Weights of a small transformer language model.
Size: 15 layers, width 128, 4 heads of 32, MLP 320 SwiGLU, vocabulary 4096, 3.88M parameters.
Architecture: RMSNorm before each block, no biases in attention or MLP.
Training: a variant of Adam for these matrices, 160M tokens, 4896 steps.
Each number is 200 + 30 x the weight over its row's rms, rounded and kept within 0 to 999. Layers, rows and columns count from 0. The size before them is the row's rms in percent of the matrix's.

# gate: layer 5 MLP gate, 320x128, rms 0.141, rows 161-195, columns 0-63
# up: layer 5 MLP up, 320x128, rms 0.129, rows 161-195, columns 0-63
# down: layer 5 MLP down (transposed), 320x128, rms 0.124, rows 161-195, columns 0-63
gate161,102,173,174,170,192,211,201,164,149,192,225,193,210,239,178,225,230,220,200,165,259,217,243,165,185,216,227,180,184,261,218,236,215,211,169,164,198,204,179,191,234,210,210,173,181,188,240,204,197,232,132,214,200,228,193,176,175,175,218,207,194,229,184,162,146
up161,105,185,205,150,191,226,180,257,180,141,211,199,248,206,193,214,186,196,176,195,164,161,191,160,245,181,210,246,220,217,206,230,214,228,219,197,154,220,166,251,252,237,249,228,208,246,186,168,183,169,146,198,173,212,171,218,201,201,185,188,184,250,207,207,189
down161,097,223,186,227,218,243,266,198,229,160,214,246,211,269,201,146,160,190,212,213,227,230,182,223,183,208,218,190,209,166,214,180,205,234,201,213,172,212,153,258,167,183,173,205,226,214,218,261,205,197,215,166,40,207,173,174,201,216,223,226,249,173,209,222,232
gate162,103,148,174,160,194,218,128,163,200,158,219,170,217,199,187,204,210,182,180,225,164,263,231,179,182,209,198,223,176,170,202,189,236,174,169,216,170,211,213,192,170,197,186,188,228,242,217,202,219,205,212,167,211,194,206,201,177,164,164,217,202,245,217,235,142
up162,098,190,250,232,198,218,216,220,183,180,198,197,184,187,167,241,224,228,199,184,207,169,128,136,200,192,196,214,256,235,270,248,225,209,184,259,184,201,216,143,189,230,172,249,167,178,196,164,146,178,182,217,246,220,211,181,205,182,188,177,195,218,177,187,202
down162,101,192,206,159,223,219,172,238,239,187,270,246,217,159,200,241,191,193,199,148,173,221,169,180,148,196,205,194,227,169,190,234,215,214,158,231,185,223,265,203,252,247,202,251,200,187,170,189,253,182,190,234,174,171,230,210,214,151,202,197,210,197,191,181,202
gate163,096,172,170,195,231,178,177,215,195,205,193,181,199,206,188,212,153,185,143,194,204,164,244,178,294,253,199,222,215,252,225,210,179,221,163,225,202,208,189,226,189,204,207,197,193,238,163,221,213,216,281,147,213,194,239,215,198,162,180,210,199,208,197,254,208
up163,104,239,165,189,223,181,265,229,187,251,188,198,205,151,198,159,208,185,186,178,201,198,196,239,190,158,159,190,170,172,144,148,165,180,202,179,190,208,240,141,216,212,207,217,175,248,192,193,235,213,204,201,195,155,176,152,193,217,268,216,208,220,165,264,200
down163,104,263,194,194,217,200,203,231,238,220,225,197,292,213,224,167,248,249,175,225,228,190,209,186,182,190,228,171,171,168,124,220,213,156,220,202,214,172,190,176,159,163,209,198,212,189,195,146,160,187,219,139,245,190,190,179,191,222,191,186,215,206,203,186,202
gate164,109,190,134,236,127,115,199,168,199,225,190,202,187,181,194,163,153,191,252,212,189,230,294,176,200,169,184,225,192,218,161,198,166,243,144,194,212,182,243,198,189,140,165,202,197,215,212,173,251,165,216,194,168,169,179,207,213,225,172,215,135,187,210,184,171
up164,107,196,172,198,213,180,199,212,207,178,218,271,192,215,210,221,232,253,175,222,184,219,195,211,196,188,236,127,221,115,230,205,234,161,176,170,189,167,211,205,186,213,184,178,229,164,179,172,208,198,155,223,227,184,160,178,202,201,227,201,208,205,142,200,206
down164,111,174,188,220,186,185,179,211,206,215,242,134,167,166,239,191,151,168,208,220,190,218,270,179,199,218,163,210,226,240,176,126,172,176,194,262,177,194,253,175,200,224,200,220,156,208,220,198,197,212,180,250,206,253,226,227,202,179,215,215,203,219,220,167,254
gate165,099,215,193,192,212,209,202,233,218,170,200,175,185,197,154,203,160,198,193,225,244,231,212,194,274,229,217,208,172,221,167,152,215,213,195,249,221,193,219,187,254,153,215,234,207,208,266,238,234,206,177,174,186,194,128,181,164,212,236,194,212,175,257,195,214
up165,102,175,165,187,218,180,268,276,176,212,205,212,154,172,175,187,195,159,166,223,288,256,224,184,181,191,194,211,245,240,214,202,176,205,213,185,223,228,185,244,225,205,158,225,190,257,178,201,212,155,146,177,179,198,190,201,206,243,245,182,228,214,184,176,185
down165,098,214,184,192,236,180,199,191,148,212,190,205,186,221,168,196,190,212,193,169,190,180,134,247,166,144,174,140,166,168,193,211,185,223,170,227,146,183,226,197,232,231,233,224,194,197,223,200,189,208,190,276,80,217,230,172,239,168,204,242,174,201,150,249,185
gate166,090,184,211,178,207,247,117,185,223,165,241,235,195,264,195,207,169,208,261,213,214,177,182,203,207,189,189,161,197,193,235,195,245,181,207,185,215,201,139,170,237,179,225,202,237,138,224,212,251,187,242,294,199,223,218,185,224,192,221,179,242,231,218,183,247
up166,096,214,168,199,198,196,197,212,202,194,200,176,186,191,167,165,204,217,217,180,220,260,165,194,168,188,188,191,223,205,174,222,243,201,214,135,174,150,214,162,228,182,169,193,263,227,172,187,224,198,205,206,197,169,212,165,247,259,200,214,203,258,185,219,250
down166,089,157,209,211,215,225,241,195,235,188,212,218,194,166,187,180,230,218,165,168,203,208,196,167,209,169,204,192,231,239,235,176,256,263,170,201,200,173,211,189,218,226,180,215,204,218,183,192,146,225,206,151,207,144,239,182,195,221,184,192,176,235,139,199,185
gate167,089,219,194,212,203,188,212,181,183,198,136,199,241,149,175,203,188,184,235,186,195,175,212,203,190,162,208,263,250,210,141,237,141,184,181,228,234,141,154,197,192,180,216,207,208,184,233,204,194,265,207,207,191,209,246,214,207,211,240,211,208,197,262,164,182
up167,098,235,201,216,208,146,254,198,265,184,190,189,201,167,225,180,228,205,180,140,199,273,220,153,217,189,227,256,195,185,218,190,161,210,191,130,213,205,223,170,175,169,225,190,203,233,171,218,209,157,300,180,188,204,183,190,216,247,243,231,198,210,179,213,201
down167,100,200,117,131,208,221,179,237,187,212,161,168,189,187,186,171,197,214,231,232,196,144,207,268,215,228,161,173,221,189,174,207,168,184,158,172,241,145,158,185,185,197,203,215,175,180,213,177,242,178,190,210,184,210,239,189,171,217,245,157,139,241,223,203,212
gate168,094,234,199,211,187,209,236,247,155,187,194,171,203,170,158,204,175,155,153,196,157,190,199,172,192,261,208,227,208,132,176,195,219,213,170,215,226,190,158,248,242,194,217,222,204,179,219,232,229,168,224,147,224,235,202,240,170,191,236,214,202,175,159,212,214
up168,096,196,217,177,187,184,176,215,194,161,179,188,198,185,202,209,204,140,170,228,197,209,189,174,238,229,182,203,239,185,193,235,200,233,119,196,210,226,136,263,225,170,196,231,242,224,174,220,231,166,209,161,181,227,194,241,194,148,252,252,164,209,197,204,201
down168,091,216,227,192,218,214,220,185,240,208,202,171,208,241,239,226,156,268,240,182,207,168,216,207,190,168,152,179,135,209,248,194,234,189,241,196,194,199,220,205,158,168,209,202,247,200,187,193,157,182,213,231,179,183,155,156,200,203,213,222,171,241,196,126,194
gate169,097,242,167,194,187,190,186,203,227,241,177,195,228,191,228,233,161,152,214,239,175,151,197,254,175,242,163,150,194,182,229,208,167,226,162,191,265,214,187,208,184,182,206,202,212,130,251,188,135,206,226,154,243,221,188,256,156,211,204,177,225,168,242,216,147
up169,084,226,223,193,173,213,193,245,203,179,147,237,142,167,205,254,210,195,208,198,160,158,198,244,198,180,132,188,205,200,265,193,206,184,182,190,213,189,227,199,208,201,146,234,170,186,193,156,201,191,213,191,154,202,239,248,156,187,181,173,228,220,188,233,186
down169,095,201,275,209,208,240,276,203,190,225,214,335,157,194,184,192,145,231,213,209,187,162,194,230,186,179,193,204,216,152,225,180,162,193,188,188,165,199,236,207,200,180,183,182,154,238,201,181,224,184,180,211,155,224,180,191,182,191,218,203,210,162,172,162,156
gate170,097,205,209,167,198,204,128,173,227,224,179,204,228,231,183,191,221,215,208,191,167,194,189,188,229,242,178,147,256,154,197,182,249,215,206,190,194,225,180,242,185,195,207,172,238,180,165,238,163,284,174,189,204,228,171,273,217,152,228,201,156,221,144,236,206
up170,100,187,204,211,215,194,160,180,212,183,192,173,254,182,188,178,235,198,162,195,242,202,199,229,246,233,198,229,178,183,200,214,212,167,190,248,181,187,182,190,192,216,160,138,205,177,246,185,189,256,214,227,164,217,240,192,217,198,239,163,194,150,185,312,199
down170,099,189,190,197,249,199,198,235,194,136,168,206,186,218,211,197,189,203,212,200,196,225,184,193,240,208,212,248,204,201,213,207,141,253,219,198,195,181,197,189,241,227,238,220,140,199,218,192,224,217,228,173,108,191,252,204,222,204,178,201,186,225,155,207,151
gate171,094,193,175,193,236,186,237,247,150,180,262,190,196,197,276,188,253,211,185,228,193,182,186,210,214,217,148,212,216,208,149,222,248,242,214,250,198,224,215,161,155,194,201,197,246,238,222,187,264,204,222,196,210,296,156,238,235,190,193,199,163,214,187,185,176
up171,102,199,215,231,217,198,250,179,172,193,214,172,195,173,166,180,206,203,172,188,153,199,202,140,202,110,214,215,196,202,212,198,173,242,218,227,191,231,166,178,229,210,117,234,211,234,257,216,219,217,169,204,225,209,249,238,188,213,247,238,186,169,162,196,243
down171,097,218,229,218,196,160,152,167,166,173,197,205,194,242,208,221,200,191,215,164,181,208,167,146,165,183,196,206,212,216,238,190,162,222,165,196,127,196,199,218,222,151,167,218,222,192,194,250,180,205,216,229,170,192,230,209,213,187,169,153,209,123,101,207,243
gate172,085,154,180,198,223,196,186,177,220,214,201,213,168,235,190,188,170,150,162,186,195,214,196,242,242,149,205,232,163,230,186,228,171,158,239,212,204,224,217,236,197,232,195,225,257,291,190,176,154,217,181,183,195,212,183,187,236,180,222,239,187,241,247,176,208
up172,095,246,234,165,218,193,221,139,218,192,141,188,196,187,188,253,180,211,240,246,224,220,198,195,237,198,252,174,159,190,216,193,214,183,253,218,163,178,196,241,144,221,220,184,177,238,172,186,223,214,208,194,200,200,146,174,219,184,162,217,184,188,198,164,141
down172,093,186,234,187,229,220,166,172,158,266,203,217,181,246,192,205,202,227,205,155,188,214,147,198,202,254,256,174,222,196,248,191,182,220,231,214,169,167,183,220,229,205,191,212,206,185,192,195,214,229,204,185,194,168,199,202,227,162,155,224,223,175,137,184,200
gate173,080,190,160,191,187,172,162,210,173,234,228,185,231,211,171,208,216,190,164,177,192,188,223,194,143,224,235,198,160,212,177,202,261,203,141,220,179,215,196,199,222,206,197,133,232,183,207,252,210,198,241,263,216,273,238,207,191,227,144,214,188,177,174,208,191
up173,084,147,167,224,221,253,161,225,191,217,195,260,213,230,197,172,223,228,153,139,214,244,189,219,188,228,220,205,204,161,251,206,231,222,192,178,159,197,203,200,196,225,223,185,136,169,182,217,204,212,220,238,137,181,232,210,247,188,124,180,210,142,171,173,214
down173,088,217,226,216,213,284,234,231,168,222,209,256,179,169,228,218,188,190,190,162,213,170,172,221,197,199,179,181,206,182,270,210,187,166,220,158,178,191,160,159,199,209,201,205,138,160,150,188,229,180,158,176,77,188,185,220,196,195,205,192,205,191,198,210,236
gate174,092,204,174,208,187,230,207,187,199,188,260,202,175,158,222,187,150,186,243,187,181,204,229,177,215,199,211,190,221,149,228,233,211,152,181,221,152,175,231,194,175,175,223,233,230,252,204,200,159,200,191,186,179,171,156,206,164,202,193,188,200,252,226,232,163
up174,098,221,249,241,200,199,189,174,205,217,160,197,173,234,190,205,219,190,174,165,172,193,136,189,219,160,179,254,222,133,183,214,225,191,256,197,211,183,163,251,234,217,214,160,191,189,228,180,204,130,213,180,201,195,196,186,247,232,236,202,191,211,244,200,206
down174,101,227,227,193,265,157,237,259,206,195,203,195,231,185,173,236,205,180,206,164,209,192,185,185,176,200,218,162,126,208,202,174,201,175,240,202,217,272,178,170,219,211,165,148,204,198,173,212,209,157,186,241,209,236,212,208,231,164,168,280,229,145,150,157,239
gate175,111,193,168,142,169,190,207,179,229,234,208,226,278,221,214,227,176,213,204,282,190,210,247,192,146,200,218,188,174,242,215,197,219,212,232,235,163,233,230,176,170,155,198,195,179,216,150,237,187,193,214,148,182,218,199,160,193,202,231,255,225,195,171,239,227
up175,104,243,240,211,201,210,135,156,232,230,153,231,236,156,240,183,178,208,184,240,199,231,247,213,170,158,156,172,193,185,189,204,162,223,209,234,187,244,247,194,160,161,274,202,200,248,191,206,209,137,234,225,194,195,217,221,177,232,253,179,144,157,204,179,229
down175,104,211,224,212,246,205,180,214,190,215,206,206,225,220,224,211,239,184,242,180,198,209,211,180,209,191,166,202,234,187,142,201,196,149,180,194,225,210,224,178,194,251,224,174,231,254,189,231,213,207,218,260,107,185,182,192,186,197,163,241,179,177,226,174,187
gate176,099,187,169,234,136,164,171,205,208,140,165,212,230,191,172,181,266,204,197,208,148,222,237,198,229,219,184,211,166,234,201,224,212,189,181,177,207,177,192,208,215,187,242,199,230,198,203,151,181,219,247,167,195,222,203,193,242,140,220,195,192,201,239,180,174
up176,097,201,196,164,207,195,217,230,191,178,205,197,217,131,192,165,187,159,212,222,240,189,213,219,205,234,205,166,231,248,213,177,160,216,187,210,221,181,195,207,171,181,205,215,216,202,177,138,192,203,159,208,195,171,202,186,167,191,254,228,182,256,209,222,174
down176,094,135,224,213,163,188,155,199,190,212,224,206,179,248,234,189,159,210,143,227,171,218,226,196,201,220,181,250,218,233,192,241,164,214,194,199,225,160,231,213,172,185,221,252,157,153,177,190,236,208,261,205,287,236,191,126,208,239,181,183,154,201,192,165,244
gate177,089,252,146,197,231,209,200,164,209,169,164,160,203,214,212,199,202,132,208,173,230,264,188,160,198,213,166,155,221,186,210,165,209,181,211,232,209,175,198,170,185,187,208,196,236,149,153,218,223,234,146,208,214,152,199,216,222,205,215,228,213,174,239,207,262
up177,097,224,166,241,219,197,228,253,173,156,252,186,169,167,223,175,178,211,182,159,234,220,191,203,261,232,162,175,187,198,207,216,236,226,217,192,220,245,159,174,147,176,194,224,193,216,172,211,155,217,218,273,246,201,179,199,268,197,251,215,229,248,201,201,218
down177,097,177,143,187,149,194,202,195,191,233,205,225,231,183,176,211,203,234,160,199,197,215,198,182,177,214,209,207,222,204,204,142,143,174,173,210,180,214,222,215,280,184,171,213,222,279,202,132,207,227,205,194,131,174,182,175,197,246,150,195,159,217,205,216,178
gate178,109,217,207,215,181,200,212,250,176,181,205,172,218,136,167,204,132,196,238,169,175,218,189,221,179,199,225,190,188,222,187,174,206,182,156,216,216,203,192,135,234,151,209,126,203,233,211,220,199,240,219,205,221,237,248,186,235,248,248,182,228,249,172,184,163
up178,100,167,159,202,177,194,242,205,196,202,204,199,181,217,288,216,226,197,199,206,222,189,194,213,246,283,254,179,239,193,215,207,223,167,254,183,238,204,227,225,225,165,220,194,178,134,196,247,196,187,148,234,203,193,163,177,172,198,205,173,211,191,185,205,192
down178,104,217,207,186,220,225,200,212,188,200,155,175,197,184,254,222,172,172,238,196,192,201,191,181,210,203,180,210,152,148,183,220,218,137,223,207,216,205,219,206,214,213,219,186,145,182,221,239,217,214,145,174,180,218,249,240,219,225,146,158,175,214,210,198,258
gate179,096,159,175,184,219,199,203,207,196,266,163,196,199,150,167,166,177,151,191,264,220,169,197,198,222,217,245,185,174,197,136,234,162,212,173,270,190,211,146,278,199,126,232,181,209,183,240,235,184,207,176,182,217,194,193,205,210,194,203,214,156,165,280,216,233
up179,108,220,162,205,171,178,181,134,232,238,169,187,208,215,152,183,174,189,204,212,214,239,222,218,259,258,161,170,150,213,156,258,211,191,197,191,191,201,194,179,226,210,209,222,230,196,235,226,180,266,233,199,184,211,213,181,211,225,214,189,152,138,229,213,154
down179,105,167,157,201,203,191,141,203,245,231,197,230,210,205,183,184,183,240,181,216,193,230,233,218,228,248,167,186,198,198,155,232,225,268,177,193,202,201,218,206,192,224,187,222,211,180,228,248,206,247,237,208,53,216,201,184,208,226,180,168,156,170,250,215,185
gate180,114,200,160,171,177,192,210,186,209,242,225,154,235,207,199,225,199,201,250,165,213,202,240,175,159,198,222,182,212,198,200,205,238,149,141,211,222,188,189,257,197,212,195,179,224,179,196,162,190,190,263,214,215,213,229,192,192,226,170,199,134,175,212,189,210
up180,100,205,181,218,165,160,195,188,245,184,172,201,182,185,176,224,123,227,187,246,229,239,212,193,245,178,241,159,208,187,221,198,180,220,202,221,133,220,193,221,205,157,190,196,211,243,197,230,220,227,213,206,164,220,171,208,198,269,163,145,202,181,183,148,180
down180,105,244,179,210,160,169,206,238,189,151,182,231,215,259,189,211,199,283,227,218,204,150,191,163,187,195,207,210,219,190,199,136,236,195,208,250,201,199,178,209,209,215,155,220,211,185,202,225,183,205,267,143,280,157,196,161,189,223,204,254,201,224,199,212,226
gate181,085,212,209,165,185,245,153,206,179,189,209,163,235,171,192,267,234,215,231,181,122,204,164,227,151,168,234,223,258,195,219,183,175,148,193,235,172,154,202,224,206,166,187,211,203,202,217,206,207,242,182,224,191,220,212,223,162,150,216,182,189,148,245,222,193
up181,103,167,167,219,189,160,223,184,217,225,153,189,172,161,184,173,226,170,157,203,225,181,186,163,185,194,219,167,170,196,203,209,197,206,163,184,170,266,226,235,235,169,167,221,217,225,239,240,205,139,173,192,186,144,223,212,201,191,162,194,248,209,265,148,200
down181,107,245,225,206,208,111,248,199,167,185,207,191,222,202,174,183,220,181,221,163,227,196,224,173,143,176,258,203,168,180,223,196,189,166,213,198,229,158,174,177,211,192,180,142,215,178,221,235,199,182,202,133,272,219,178,206,187,193,187,207,225,239,198,211,226
gate182,082,226,154,186,194,202,184,277,213,200,158,174,187,196,177,254,218,178,238,181,162,179,189,194,216,169,184,222,226,200,192,151,209,241,245,187,185,154,190,226,228,216,255,216,147,226,187,226,196,118,189,186,178,219,210,215,251,159,191,217,168,208,249,242,191
up182,095,179,232,257,177,203,175,190,189,167,246,186,198,208,222,174,228,214,212,182,245,206,159,225,151,187,207,221,164,212,248,206,184,197,209,178,214,251,191,199,182,165,192,155,237,195,240,176,229,225,219,231,197,197,177,205,219,183,196,165,157,179,145,201,142
down182,093,163,159,165,178,219,205,228,212,174,179,205,177,131,192,172,191,190,182,210,158,225,217,206,216,195,187,194,193,188,139,192,264,212,214,160,155,149,192,219,228,233,200,223,180,200,217,214,167,232,170,183,246,196,224,228,214,246,183,167,183,203,252,216,205
gate183,106,233,180,208,144,183,190,168,192,144,169,208,158,239,191,180,215,148,228,225,227,176,203,179,183,242,190,253,230,204,185,223,164,215,177,187,191,226,193,235,202,171,180,157,194,151,289,214,197,186,210,166,193,188,203,188,204,270,208,237,202,177,200,211,161
up183,100,129,227,216,217,196,193,269,210,187,169,192,171,193,173,148,230,174,148,171,178,218,164,203,190,203,185,206,207,244,206,216,166,259,228,190,187,180,248,201,195,156,213,238,205,249,201,233,188,200,172,181,195,184,189,239,170,127,204,148,198,201,199,159,191
down183,102,188,219,177,259,220,225,189,218,197,216,192,211,208,162,213,220,183,199,136,171,227,204,209,187,201,148,164,271,176,214,175,175,191,188,183,172,197,225,240,138,172,195,190,138,206,208,180,198,222,141,203,262,190,193,213,209,215,180,280,173,208,258,142,203
gate184,094,183,153,194,162,184,177,177,248,197,209,204,286,194,186,142,200,206,230,184,230,265,201,201,208,232,214,163,192,231,152,174,212,209,169,209,270,240,134,209,193,193,168,159,196,167,281,242,234,273,209,203,197,198,224,204,173,211,200,206,205,166,152,252,218
up184,102,204,238,269,174,205,229,186,145,182,258,208,218,202,220,202,185,181,160,197,194,194,207,175,193,211,205,183,260,230,190,228,187,225,207,202,162,231,212,154,186,202,158,247,166,218,204,204,229,235,200,265,206,153,192,175,177,172,149,192,234,194,109,187,211
down184,104,238,228,184,250,196,188,249,189,227,193,191,242,224,186,169,207,243,217,154,163,180,181,190,231,200,192,179,210,148,211,177,217,188,257,165,201,202,229,179,155,214,242,157,146,209,171,185,186,171,146,207,316,165,127,191,207,210,221,182,182,211,171,175,198
gate185,113,210,196,243,175,179,229,177,191,173,208,189,182,199,195,181,256,116,220,162,165,179,213,204,235,258,223,210,177,215,204,172,250,181,176,217,267,254,168,205,203,237,134,180,201,183,221,200,199,154,249,187,237,211,177,209,232,227,149,272,203,240,128,211,223
up185,101,153,205,214,239,224,163,207,220,247,201,192,199,216,180,250,183,189,207,175,190,236,210,141,182,237,207,208,203,195,242,207,246,214,194,167,204,265,217,204,205,173,177,258,220,218,166,205,138,212,207,148,199,168,163,221,158,156,165,215,200,203,202,158,190
down185,101,179,196,141,190,191,169,228,204,227,304,153,157,214,213,206,184,177,224,217,199,197,196,222,180,189,204,207,195,175,198,215,189,184,219,205,153,204,247,216,198,202,145,264,184,151,201,182,193,192,174,159,270,212,269,196,235,196,130,242,181,218,155,162,197
gate186,101,222,219,174,132,186,188,143,270,213,231,200,182,204,201,190,264,207,194,247,197,269,199,185,193,198,188,173,245,214,222,217,177,181,213,148,198,246,160,205,248,199,200,213,198,184,201,201,276,229,175,186,213,195,140,193,151,196,185,178,197,158,194,229,201
up186,103,207,163,191,181,202,246,163,176,158,231,211,216,306,200,149,195,224,213,162,235,182,170,194,202,182,222,198,239,221,235,233,234,161,192,241,187,209,212,246,177,188,163,90,196,209,188,182,205,207,217,213,220,207,185,183,221,211,228,214,208,229,178,205,147
down186,107,192,208,225,247,170,244,228,210,128,235,217,213,248,203,252,198,197,229,195,230,176,176,187,136,194,234,181,159,221,244,223,172,191,215,169,189,241,199,233,195,201,236,213,243,175,156,223,188,191,156,237,302,188,221,189,162,185,199,209,210,186,216,153,199
gate187,098,212,225,178,169,157,227,188,205,159,239,196,184,226,187,222,193,185,231,222,160,213,164,190,223,169,206,225,248,176,192,174,188,237,216,212,214,194,244,263,196,214,200,194,218,210,239,221,236,187,184,163,214,206,206,197,184,205,128,245,204,216,205,219,257
up187,093,201,173,220,186,209,181,162,215,198,256,235,240,267,194,189,220,216,212,190,231,120,257,165,195,179,245,154,215,183,202,187,146,205,228,222,238,213,233,217,163,178,250,131,190,177,202,168,196,184,219,198,202,202,250,157,190,146,182,229,208,161,197,186,177
down187,095,133,131,214,187,196,216,227,176,190,243,181,220,242,196,235,244,173,172,135,206,173,197,168,223,152,204,170,251,224,245,152,224,199,189,208,216,233,237,145,168,266,186,193,267,211,184,216,189,220,223,195,205,201,221,181,223,160,189,242,183,199,182,200,219
gate188,102,242,193,202,186,190,158,209,126,221,174,198,229,144,231,242,161,202,160,213,209,178,170,210,172,163,197,283,151,235,214,225,167,234,181,297,209,164,186,206,199,138,185,242,235,236,177,183,226,190,178,244,200,217,198,177,183,210,168,200,230,225,203,222,206
up188,099,205,138,188,239,210,210,216,227,224,217,205,222,202,168,144,177,183,225,168,213,222,200,235,223,181,143,212,199,172,230,166,167,177,247,218,213,191,205,196,186,255,252,209,237,188,174,184,278,186,157,194,239,142,218,208,188,232,230,156,220,180,156,206,224
down188,102,171,207,221,199,180,219,220,204,166,211,169,212,241,164,235,208,214,166,188,132,207,215,125,211,187,227,180,240,197,175,155,199,241,219,187,204,264,253,162,195,235,191,226,239,269,179,189,189,215,190,160,215,197,163,189,202,202,228,248,177,179,216,198,195
gate189,081,282,155,179,194,207,157,167,221,206,156,222,242,251,151,229,214,148,235,203,160,234,218,206,196,223,222,207,226,190,150,201,245,178,188,233,192,182,201,252,210,197,218,178,228,213,174,222,193,220,149,194,185,238,216,221,216,211,175,192,194,157,264,205,165
up189,098,160,203,204,220,156,211,178,151,222,199,168,194,214,248,159,192,200,152,208,202,165,208,185,233,248,205,225,140,223,196,245,185,158,153,180,209,201,168,224,180,168,205,220,217,216,211,217,237,212,231,249,231,203,165,211,176,149,267,197,168,172,193,248,186
down189,101,201,132,177,165,199,187,201,219,179,146,255,236,187,199,227,174,180,206,251,189,204,221,216,191,239,167,221,241,187,184,233,213,208,149,184,203,180,224,220,235,237,162,182,238,179,160,210,190,222,251,205,235,212,288,173,224,233,160,182,184,202,209,254,195
gate190,115,194,209,169,249,185,204,195,158,188,220,202,225,212,230,171,172,206,194,184,113,172,193,180,190,188,198,202,152,205,212,198,209,188,131,216,176,263,194,206,141,151,187,156,223,165,232,179,192,188,266,266,215,246,224,219,166,204,208,198,168,161,214,224,222
up190,105,174,211,206,155,238,222,242,154,253,174,166,169,207,195,194,218,124,182,222,199,149,220,212,223,233,202,218,214,182,194,217,232,227,210,212,227,194,172,199,221,239,194,189,194,207,165,224,259,182,204,212,188,216,229,211,136,306,161,188,242,145,212,221,200
down190,103,204,215,173,175,199,198,187,286,194,197,234,191,219,183,161,222,181,195,137,250,251,212,234,253,138,235,146,249,176,204,209,198,167,198,204,224,171,203,263,185,211,162,198,180,219,178,213,182,264,176,214,214,162,186,186,183,191,203,211,212,154,227,198,222
gate191,117,190,213,209,204,189,205,266,205,194,176,144,248,218,187,162,184,172,227,198,185,196,187,231,190,155,245,148,222,174,208,230,190,174,159,186,235,201,230,222,246,243,226,153,201,209,225,222,211,206,228,222,204,235,234,175,216,195,148,213,235,227,196,164,194
up191,105,229,264,254,186,190,149,202,203,227,204,215,227,193,253,244,177,183,226,192,205,192,157,243,233,173,197,221,179,164,183,231,187,268,244,193,138,179,200,213,253,159,174,210,226,163,204,258,159,193,211,188,202,161,180,231,224,139,201,165,188,195,174,166,215
down191,107,181,187,157,176,194,239,187,162,221,188,238,199,190,183,210,150,188,205,184,222,175,192,210,227,184,230,201,197,174,157,227,238,158,164,180,189,189,237,226,204,196,169,226,139,201,167,196,173,188,249,176,266,233,159,265,193,226,162,233,185,213,227,230,208
gate192,114,181,224,221,194,193,222,233,193,182,234,188,199,241,208,190,171,231,203,204,198,244,192,202,167,194,187,163,194,188,235,246,189,187,236,216,169,146,203,227,177,158,232,212,218,189,210,168,241,255,223,254,197,295,199,186,187,171,218,190,218,184,196,177,181
up192,108,174,224,192,159,213,220,239,162,153,190,195,193,168,206,204,213,161,245,183,203,194,198,225,143,150,222,224,205,222,174,151,211,236,195,190,196,140,186,255,188,188,235,191,186,197,184,171,229,161,195,223,229,186,216,211,216,244,220,147,165,211,169,187,186
down192,110,190,175,218,189,195,172,259,208,209,249,199,202,163,245,192,233,228,164,218,186,187,179,191,164,136,205,198,197,216,182,174,193,191,198,247,193,227,198,161,192,178,228,268,225,221,163,191,185,237,236,181,173,260,224,207,214,192,144,267,240,155,258,198,215
gate193,084,228,187,176,201,212,189,261,196,201,194,242,203,191,185,242,198,151,212,203,174,189,271,204,230,222,224,185,211,142,206,180,210,219,225,283,187,183,242,239,166,167,225,178,186,200,164,246,195,199,233,181,183,145,223,166,191,193,204,232,182,170,279,214,152
up193,094,196,224,203,178,178,257,210,178,174,258,179,205,150,233,154,183,208,147,148,169,218,211,178,261,226,199,233,252,182,220,232,199,209,181,144,261,248,201,209,192,239,219,248,183,206,253,232,219,206,245,260,196,184,208,217,227,229,212,213,176,231,171,166,190
down193,086,222,152,145,170,261,215,252,235,217,212,215,180,151,191,232,228,167,208,204,205,203,254,222,247,204,180,190,164,184,202,174,240,211,224,191,208,142,216,205,175,190,201,223,166,128,196,244,194,201,198,218,190,198,190,213,211,224,225,155,237,180,264,182,150
gate194,109,223,149,211,168,193,192,203,208,218,250,218,239,266,236,231,215,211,186,203,201,250,228,204,196,228,239,151,168,217,229,212,268,204,190,145,225,183,214,262,208,182,187,158,174,174,149,211,165,212,197,212,170,221,211,178,207,220,198,261,200,184,233,183,190
up194,105,184,222,214,192,198,213,176,166,191,193,187,166,198,161,203,215,200,206,201,206,195,201,247,192,125,211,236,231,205,266,196,181,180,215,144,212,236,199,166,165,187,214,204,226,206,209,161,237,149,120,191,247,214,244,235,189,204,230,178,176,172,165,177,168
down194,097,206,186,256,214,181,190,215,201,196,238,219,222,254,237,215,182,231,199,219,226,227,210,172,228,201,218,189,202,169,187,172,219,184,220,190,156,214,206,204,208,215,203,204,227,187,173,184,214,144,193,185,405,201,242,210,202,152,197,174,205,207,218,197,221
gate195,093,206,175,234,200,192,192,204,172,209,204,181,191,189,187,195,243,166,248,199,238,208,202,191,230,200,178,164,211,161,216,258,254,220,160,267,180,165,208,229,223,213,201,212,180,256,154,210,178,200,159,208,220,187,196,157,180,175,192,182,136,191,226,161,184
up195,100,112,221,194,228,177,181,166,184,207,245,202,151,172,252,206,227,230,277,244,207,204,209,214,225,184,220,235,165,230,171,208,212,241,236,163,222,186,187,259,201,258,192,213,241,236,198,281,165,199,191,211,212,148,184,207,215,195,209,215,177,199,199,224,183
down195,104,219,214,207,209,243,204,162,176,209,196,255,213,161,213,220,128,215,175,169,151,215,181,151,228,190,194,203,202,165,171,223,266,226,234,206,153,249,216,189,198,224,205,198,133,218,190,155,206,224,193,174,168,185,182,174,229,192,194,191,159,283,231,194,202